From a checkpoint of a small transformer trained on Wikipedia.
Training: a variant of SOAP for these matrices, 1403M tokens, 5353 steps.
Each number is 128 + 32 x the weight over its row's rms, rounded and kept within 0 to 255. Layers, rows and columns count from 0. Numbers have three digits each. The size before them is the row's rms in percent of the matrix's.

# down: layer 7 MLP down (transposed), 1920x640, rms 0.0419, rows 561-598, columns 400-479
# up: layer 7 MLP up, 1920x640, rms 0.0446, rows 562-599, columns 400-479
down561 108:129109101117108165134151182080114048076140107163092102125136080141102087113126174130095121131119161148115079185065127126158058085147126100101140137142084178109140173109130074136146112155160100127137079079123154098122145063120106071133041108
up562 101:089106142121141152100100114138153132193068204146118161101074186157123098096093071122120186089149158149147193092139149175152175140147078079112174176142083094181124107145064124166124098157116135128151179152175113182150128143059117126168050150
down562 100:127120105139099082129137155109109120168152134079111081129147146109093149116133121130102136066110084150131052177092080087161191094127182118122101131132083127110074110083114131156088099129125127223089120081217122122099106170129098183118145094
up563 092:119146057084115149042119134123114114127134151139121136132186116134130153129199128116143138141130124107106133137152112144127113063150121122115102125065130208118125117123085099107167090083122135078119152141137086135115163105141171148162142145
down563 101:150179054159131159123198162153078081163131116160127126100171125147094134128157113103162131175129100158176130158152134116067151057128157157149135103118006121119125185121106120149075144124192095143091155177109138120139102194083098159184052093
up564 094:141134130117098068079127143118113114129105193160167135131105092145104146104093224124107092117192180128187081141138090080126135067155166182105172120087137100108108152126149145147135092157132081103196112154135106127184092143144123150127108127
down564 099:132171115100135185105186169149066161185136144122131081068122147135080131143138121095130106137115150113127068156117118094132081143120171185132120070137074144138163042174167141113158132119166070124126147181126115170098163159132149162146095113
up565 105:149151141123087173112094119139180127145096153131129136110154127070073157112090154126206169141181190106130167127124149175201109156138164126165118171165154130125190154111117076164190156109146190064162135148114134117099168132086090115136128135
down565 105:150164165171067094126119144131152100134147116101117154090000103137107067086120077112136123095157109146107132125083080136147107091085059115194153154131092152107142073175127132157131111133134126121126159140192085120127172171092057098147149166
up566 095:168152121025136158161197123083142124135101158152091145141114112129128113163149100136102076156119149134121078172063169138096102170117172153140119121130086116097097181123113212133126105126128140121159122153197123140178193177052131098118129170
down566 094:124166052090105117144172115145046102104178060098090130106145145146139158125087121075130145134087137124121174173107177139152095082127090130123180140192120093149162152159081124157138094129145109107091095164128161132107188131134156114078174103
up567 095:131158020113140131107121139134160163111119052202136135107091120099122190116095142084098095110141148152170140099184137127080148102176110161135195179084079099157115088179159177129217151101123091128145129116197102136154077128111079154134145161
down567 091:080059135176137123055091151164138125095175118137165166129147210164116104117133116155151161189107171189171096143066123111144170149070146130182131093135107158080085090041110176078115175141117148112107120122138121111102106195105026170088141228
up568 093:145152060083058129150140168116075131142126162130111104096114105054133167154082083084089179108137144111139109135105116115116109096121109106129158099142143087156129183140168168089135140047164097147051147120075112160128163194140139159120127154
down568 099:146145100119145149148182133138129166140157104137128141118076123125172080117123118138137107105154135039152104151133125092176142155133140101060141121074192124156096121184138156114050175095127142068161130137105147147174144124155097100174082139
up569 098:107121159140085203170140124133073189109176121102187107119128158150175060114037102128126091114117136118149126124164124122104121143191176120150143140158160194143137088107145107084059118113109137153121094133139110170161122131117110168148134109
down569 103:139097104127147177067134144126162115117093126174052176109110191123093123101096132114082069122099097210084156121100169134099108135141146144154156108101147167197121144139093095174162157106193143124155122148142128134133084168148108118124143141
up570 100:153146177148138172171136100101155110124117110110112123118121131175151121057126162154182151156079095081152139142135139144183114127124163070120126127143129093087178122196137094167186085182128151113179097098189082065110194128126158134135117121
down570 095:130134169125087125154123157102051097131153105131132164111131121112141180206078171114130211135132132111090173101095162192134180182127123098092152093093145150112098176151170126126140109180122087148028127118154102171137084128176148141138068205
up571 099:162141149103104121124113162094158108155118098174148126092058153140118122182095190126152105121134080107044099134092111108125159161160128174150096098131076114124106120131066172142149155086147162134106139129159124110136107124153122166110148148
down571 095:084158098151080157091125089105128076123113140104104183104041158128135079101165148139086151091130100136087126139088097159099157127151129111143145065153126155101184120108088105102115109130172150097150069119150170150047139105197098139139146043
up572 099:107124134193116134142146072117134136134156136144140121115156157078176089117142171124089135145141174097141118143121114130080122159163151141103146132143090108133112126175171107105140154117085147151171120143201165131093125140114173120153112142
down572 102:125109081083202129116086115113111196134142103105166154084130136096094090127120121120153111133110109168162103125131152128123101116147099106115125165140130105180163108114130147079169075123075144132127141122099114085199094136103130139106136089
up573 097:069145137105096043141132142128102102078127141189136142101116138179111083130150077125105150144152114092173152116128127132158150162176112141145132107155066163066162163120079116060081094086171074190089130125118142168145146146141107193098109086
down573 104:110075146121107075135157194170174148124173163136105098164139141074160160084150120131137077132129125166113089088104125128139125146132117137113115072105104148083170100048157172164068168088060083075058112113128097139143066111103120170137117107
up574 107:193152091104131174153069148100106143157150186153144072160155113164096090140164106077093155174028131127172106105088085090054146151121140112157135084129061115162136066144113148117125132115163120148116101157106133128086074164095057128091145076
down574 108:152034143154095083107108146075123144121162092117112212160121125155125093140152140120163104101215128081137106161118088087096103134142163093073126148136192103186112128200115116114087111126124119155150152037112138085090109104129117083127177137
up575 108:144181137110094142128142124126108117173083190053174173131146125111096065100122180153119094094137138118083183179092117083114101145137115114147051111135141214095134086136138108091191102110177170123120123119192064126126151131183164132110170081
down575 096:103132078135188049173129141145110070112158107118118126149091130142112109126153175121099170142060193086124160144114141097150102092151107120147147121140101110085102122159116078126147082145190136195137116112095123174107068079134136104143099094
up576 112:088120095136154155132104152094058077071118154151156117202123104194108074182128135155125120157151097149150120096107121209164201145092100161145085110163057153131132188095138160084151102105180146138147131153118126118092149138079146112129135096
down576 101:149152087172145135142097219106148142120167148187170187113124155146144162156185173083165153144173076127098135099106151142137140184079116140109084192118172104164170154118180141047105116136140161107111109138159147145117158108158167038110128164
up577 097:103136050118060150136167122117111116146113165116139122182155137146104112071113131186130087111143132095151205152129115127156080172099163052094033109193125106103161083148105143107082180119147130123142083151167133147098141098160066086113129127
down577 092:109156189155166149104120110132211156148165125142142003164128106151104135055149154062127105142199152158173152131067170145107121121103164131104122123097141142150156132154189184168155160142147178165138096179176175080105111162109139215113111111
up578 098:166113150136137163153171142166231115120096097033086103129173136107140125169152096156108174136096121118109100164146168171177140108107134182106123152178098156112118137161131123164118117139162101129108133174158095119108123132172130135146058124
down578 098:102119086131128158144131123114067127163117082151126244148121118166106125143155144139165088110087090101144134128182105193144174121114134106119140139157116138056124090124146158123098053101102185130099169117110133068113128141036110155131134190
up579 091:089148069101145119148147136112106124124090097033131104092115122148123090169172148131125133165132150119146123205091093147061140099140130139127150088113158083190202138150088114121078088149120147076133163090106100124186195110107138086076085195
down579 094:106128073184082146085109144059200141146155182181126203180099177117106135165114110095154119096138086149171138140085046144064009133139120126136091113105117122128118136124095208118047132138101127125158147116075118166135110116143139153168123159
up580 102:089131182092158108174116158135153107100160170039206109159118147198156095144185098084107148156169141090056084107091147087148121195097053125105144098124094122118156121211141173123138201089090115082115204102131120120158152069144112114139101167
down580 100:147093101065075086178134134100153137129124158070102200086139073132164124158123205129157176116156101109110128119124136120153145142113154143036103134151076161180150032139126210119102113148176145143176136134138081170101182075079150131131108114
up581 134:153107078181102128103124126117114168166093153157137144180133092159120166114179173157122136091132133129152106134117133136165157173130107152121153157095133094133123084150064117169170128104093114124135143114092132158107127142157133105158095171
down581 140:134099110155127061070079103070106166177117073086147102184195143163037155172164168159107079094171158166126129107102156107165129170122126140159149202143139085140143103188105136171111129122169167141134148158151125140116130089147126102158155146
up582 107:155178128119126148122116151204142077090134093120136149180154123127122142091110110110030154122083142147121041167089102115118097115153089081133149126080093093140149148148104110112157115097130155109158123182085186103119159108165148133194127079
down582 107:107097159103116158139117147151095106078138132172101104145063109153147104122153128135140104115124168155150151121065115103104155135118078133091114162148046132189080156105091159140218149126141129128076149127103137150139147131169134118172126119
up583 104:153137190099128144081132150110130090127128112135160112165132094148139165138116137168037124156226082133153071066103118163082120078075195119134151155125174094172102121125132117162143099076124086093178114140132119161193108150137102140126150161
down583 104:083132114111084171072109106132146103158115125105132152082115125141095130144034139152106183093116143148159132097095208122101132110143127112095146143103108105154116053099105134155132097148127127094141131184177112157141146138167134128135139128
up584 098:190162088144121171099087116161168054167134143149124147150146106089175183137088094076098082129094109081133029120097107112088150121188086145088098170058102120125113102146156134128109213091178154129136082133156111123133139114148163181162131156
down584 102:126144112130103123147097171126104148146113109088184255082152151125124129070168146086176100128141132101135123156156143112137133068156160088156135126074165120177183094131149121096153142096125102156100076136081081093169123152184090134117108177
up585 106:158110090123104138134097151091082135145101055127051120141073216093111143072203149169123133135197147104144163144112155127145096070103092091105111144125141134152094148131122127101108104072153125153107132133122150119146174127153094075178130107
down585 112:175125123032102114197138126153112111088139155096100255121148105163122132133120201102150107139129133153112162128157134103128165117149174149129108139092100074098127184185140142171132191127155157163162138145026133080125122087066161132087139149
up586 101:195096099155162133127128151164138132120049164152125121101166098195105117100128079084105086179108129131099180148145134115094140155129124153177098078164153123126133081073140140056171077182087083149167080150119125157093125122089088111136103159
down586 099:185122153114068141153108143086255099177126127106152255132110117100108095138121131113120149179163119133089165095110097224138153068117141090093153121144174132158125102068164167147118091159120160138126095138128110116168077117115120173155151170
up587 089:157120107216105139164103187117121127124092096157097092048086144154116099064129103101170073140110107098174146130119089228101094145060098122101167091101164113193102176133157105078090166114138101129115093195142137105100164095158169110148119134
down587 095:150139111143168112127120139085154150153174162128112197091116142157133112069076161167088136181109146164158098112086115123103117098097142152020143124159089173112155062140081155166143126186123125140144142096135093128193207133183073131092121085
up588 094:159097097149064151195156134149109065135113147111182109082092115107146136161111107097111124171095117129139140143091100111186098090094170167097158167091102120178099104135154147142135117104088129146172097093128103100127127111166184147147141121
down588 094:130089114105077128188135126146085169117142131091114161089103172124133127160083108123138115082094144160136093161072100099124105129158143117098115163128105171106145211107178169151149116144191153113094129117179117100158163143145182159123140132
up589 098:221114126161147123088094143166100160228134120157113128098185132109134170122119123151143119124037086147116197063152153141166138099120089154132109125213127150117106160134130094137108076141102114085136150150173080171089109106176180067152103139
down589 105:173151173135172120076148124150191109165122067160143126133191166101138204156108124141113138172171082120109128066195157139090110126127193078172126140056125129170107126120119147137166122115160134115093107128155131130143144083124137079154133146
up590 101:168142185123133114149151099175178113074121127061155138196061120113134103064142151112102136075136103195111130080129157133187154121162123106171044124045047117096149090101140105141156163026127050181105157157067131159095113102110159154111087171
down590 101:139133118095219113124115117098171160096140088145143130159110128118096119097078157133135067098142126169128153165193123126093135120162144152145077131113106114115146147126157067131132129136157103114129183152163108110141120070064183103102141156
up591 094:208101177064217131130130136121102145134133149150120144170198107169108136075126133076183121060157129119101141149130150159133111107108103119117060155118093145160166142101188255149185109123125128171144145171132149115116106144164178126130148151
down591 097:154119122102142124148153090093105101103100166146079138164108101141197120112127168125123137084089168171168111151150137097115101122093119130050082196146184062117141122094127162116144135155172091162106147145202072140054130131114132117131125128
up592 102:128147153159182190183188113132095138126146067122140160162149116145086173085112113130128127110065050124145081124136137126141137124172147162080110074161176113101167096141105091126133125119102138100122206190117126137163174125114159125151086066
down592 112:143146107127146092107166107115123134157163081176130182142058134168121042092170115142164116164159185120119112143152094164153142121101219157153118147127148098138093103110174129083131130152097109102099149091139136097087187143119133129193172088
up593 100:065095098143125049207122135112135138173115108128132105168141124112160162165094127151095109113160129103160125117191128139139161173141099094055153174167148151102111149134180130141137095158106111145071213146084194124111079137186119110132092105
down593 101:145117132127144113109081113173157107131114109135188126128119131169088132115122089146162073145180127079109096124091129179073128114152163195186083065130105194119077050118094102045153168150135101177150169140154115161141146135123117117166159115
up594 097:108143133149158176141152154153094074092154094119115176090140166127069129060147137066139101124104077111155116086147101073123126106079125157171223121102144109132095153141202163140130058123106154156164108119056143165089123140111066151124153131
down594 095:137090151074149159076210170084112158150086103115092129164137190182162117124121115115141104146160117217120164124101140154107110166135193137097179112121131097121145129106125086183136135093195124093095119148126132115160146136116137116082121207
up595 096:162099117117167078157135132147087168166102131120067191137104140077174120090128077125179182125145156059152101135103101129099134130105130187090155144104114118114155141070099133091118111114090130115060123208070135117112175172119091122126151142
down595 097:096041121104135104167139109124140063087102114147101222146034156107070158198172091111111117083142157080197127155132109083181083146124109123116170097173113184080177124158154138084128046160084078080170137149093178116082139154173110132065164105
up596 091:152156089120166109166134069139118135090120165108143103099182120080187156095144117122167156053103095099110139194112095131114119199069127138125182140106142058178169049100134153145136131116161133185126138162064109069172134136136070104140118151
down596 098:147090087137140104134125169092072141099111111054131170174144043186081100107135104164114187123103143143102136178081158156126128144175129164150097124109181139139165135139135100136182104131086107119150197083151083112124120143126124107081130117
up597 099:113125168131153119086141157106158119049119092107158097170124129087164134157081140157161111104158082137109121149093133167164134148099121108188132091198162127124137135150137189116167147151125081131120137142130119106106117156148110190142137121
down597 096:162143135115072117145106154076066147108137146161114255108141109128173040104148195133198138149180102061150153122129142115139142103173156170150142085133147114085130114118138155182116123152133116108123120110108167153112156165146129102191159132
up598 105:130147118079128125061109134134150155195149128158143155149129108167134134118154169161162084181078104153160123017135109071135143176090140086129159174068078048116074144147131161146150073064130192096136150172093132103200123113147178192155145103
down598 104:139123129124102106089106129066133135132064155117148118175121129152116119071093084124125117129106101168123110120098124149106144104163125217077123151104163151100146103112119074120130088090106120164146148176132111095110066092105153181086127086
up599 095:118149135130171215087200100211081115123136142126198121178061203150127101070127113108120183128168137163152091162110106128125217188134100145107087107097121139148115129212098087142155143149129135174190145113139145142193157136096136108129144145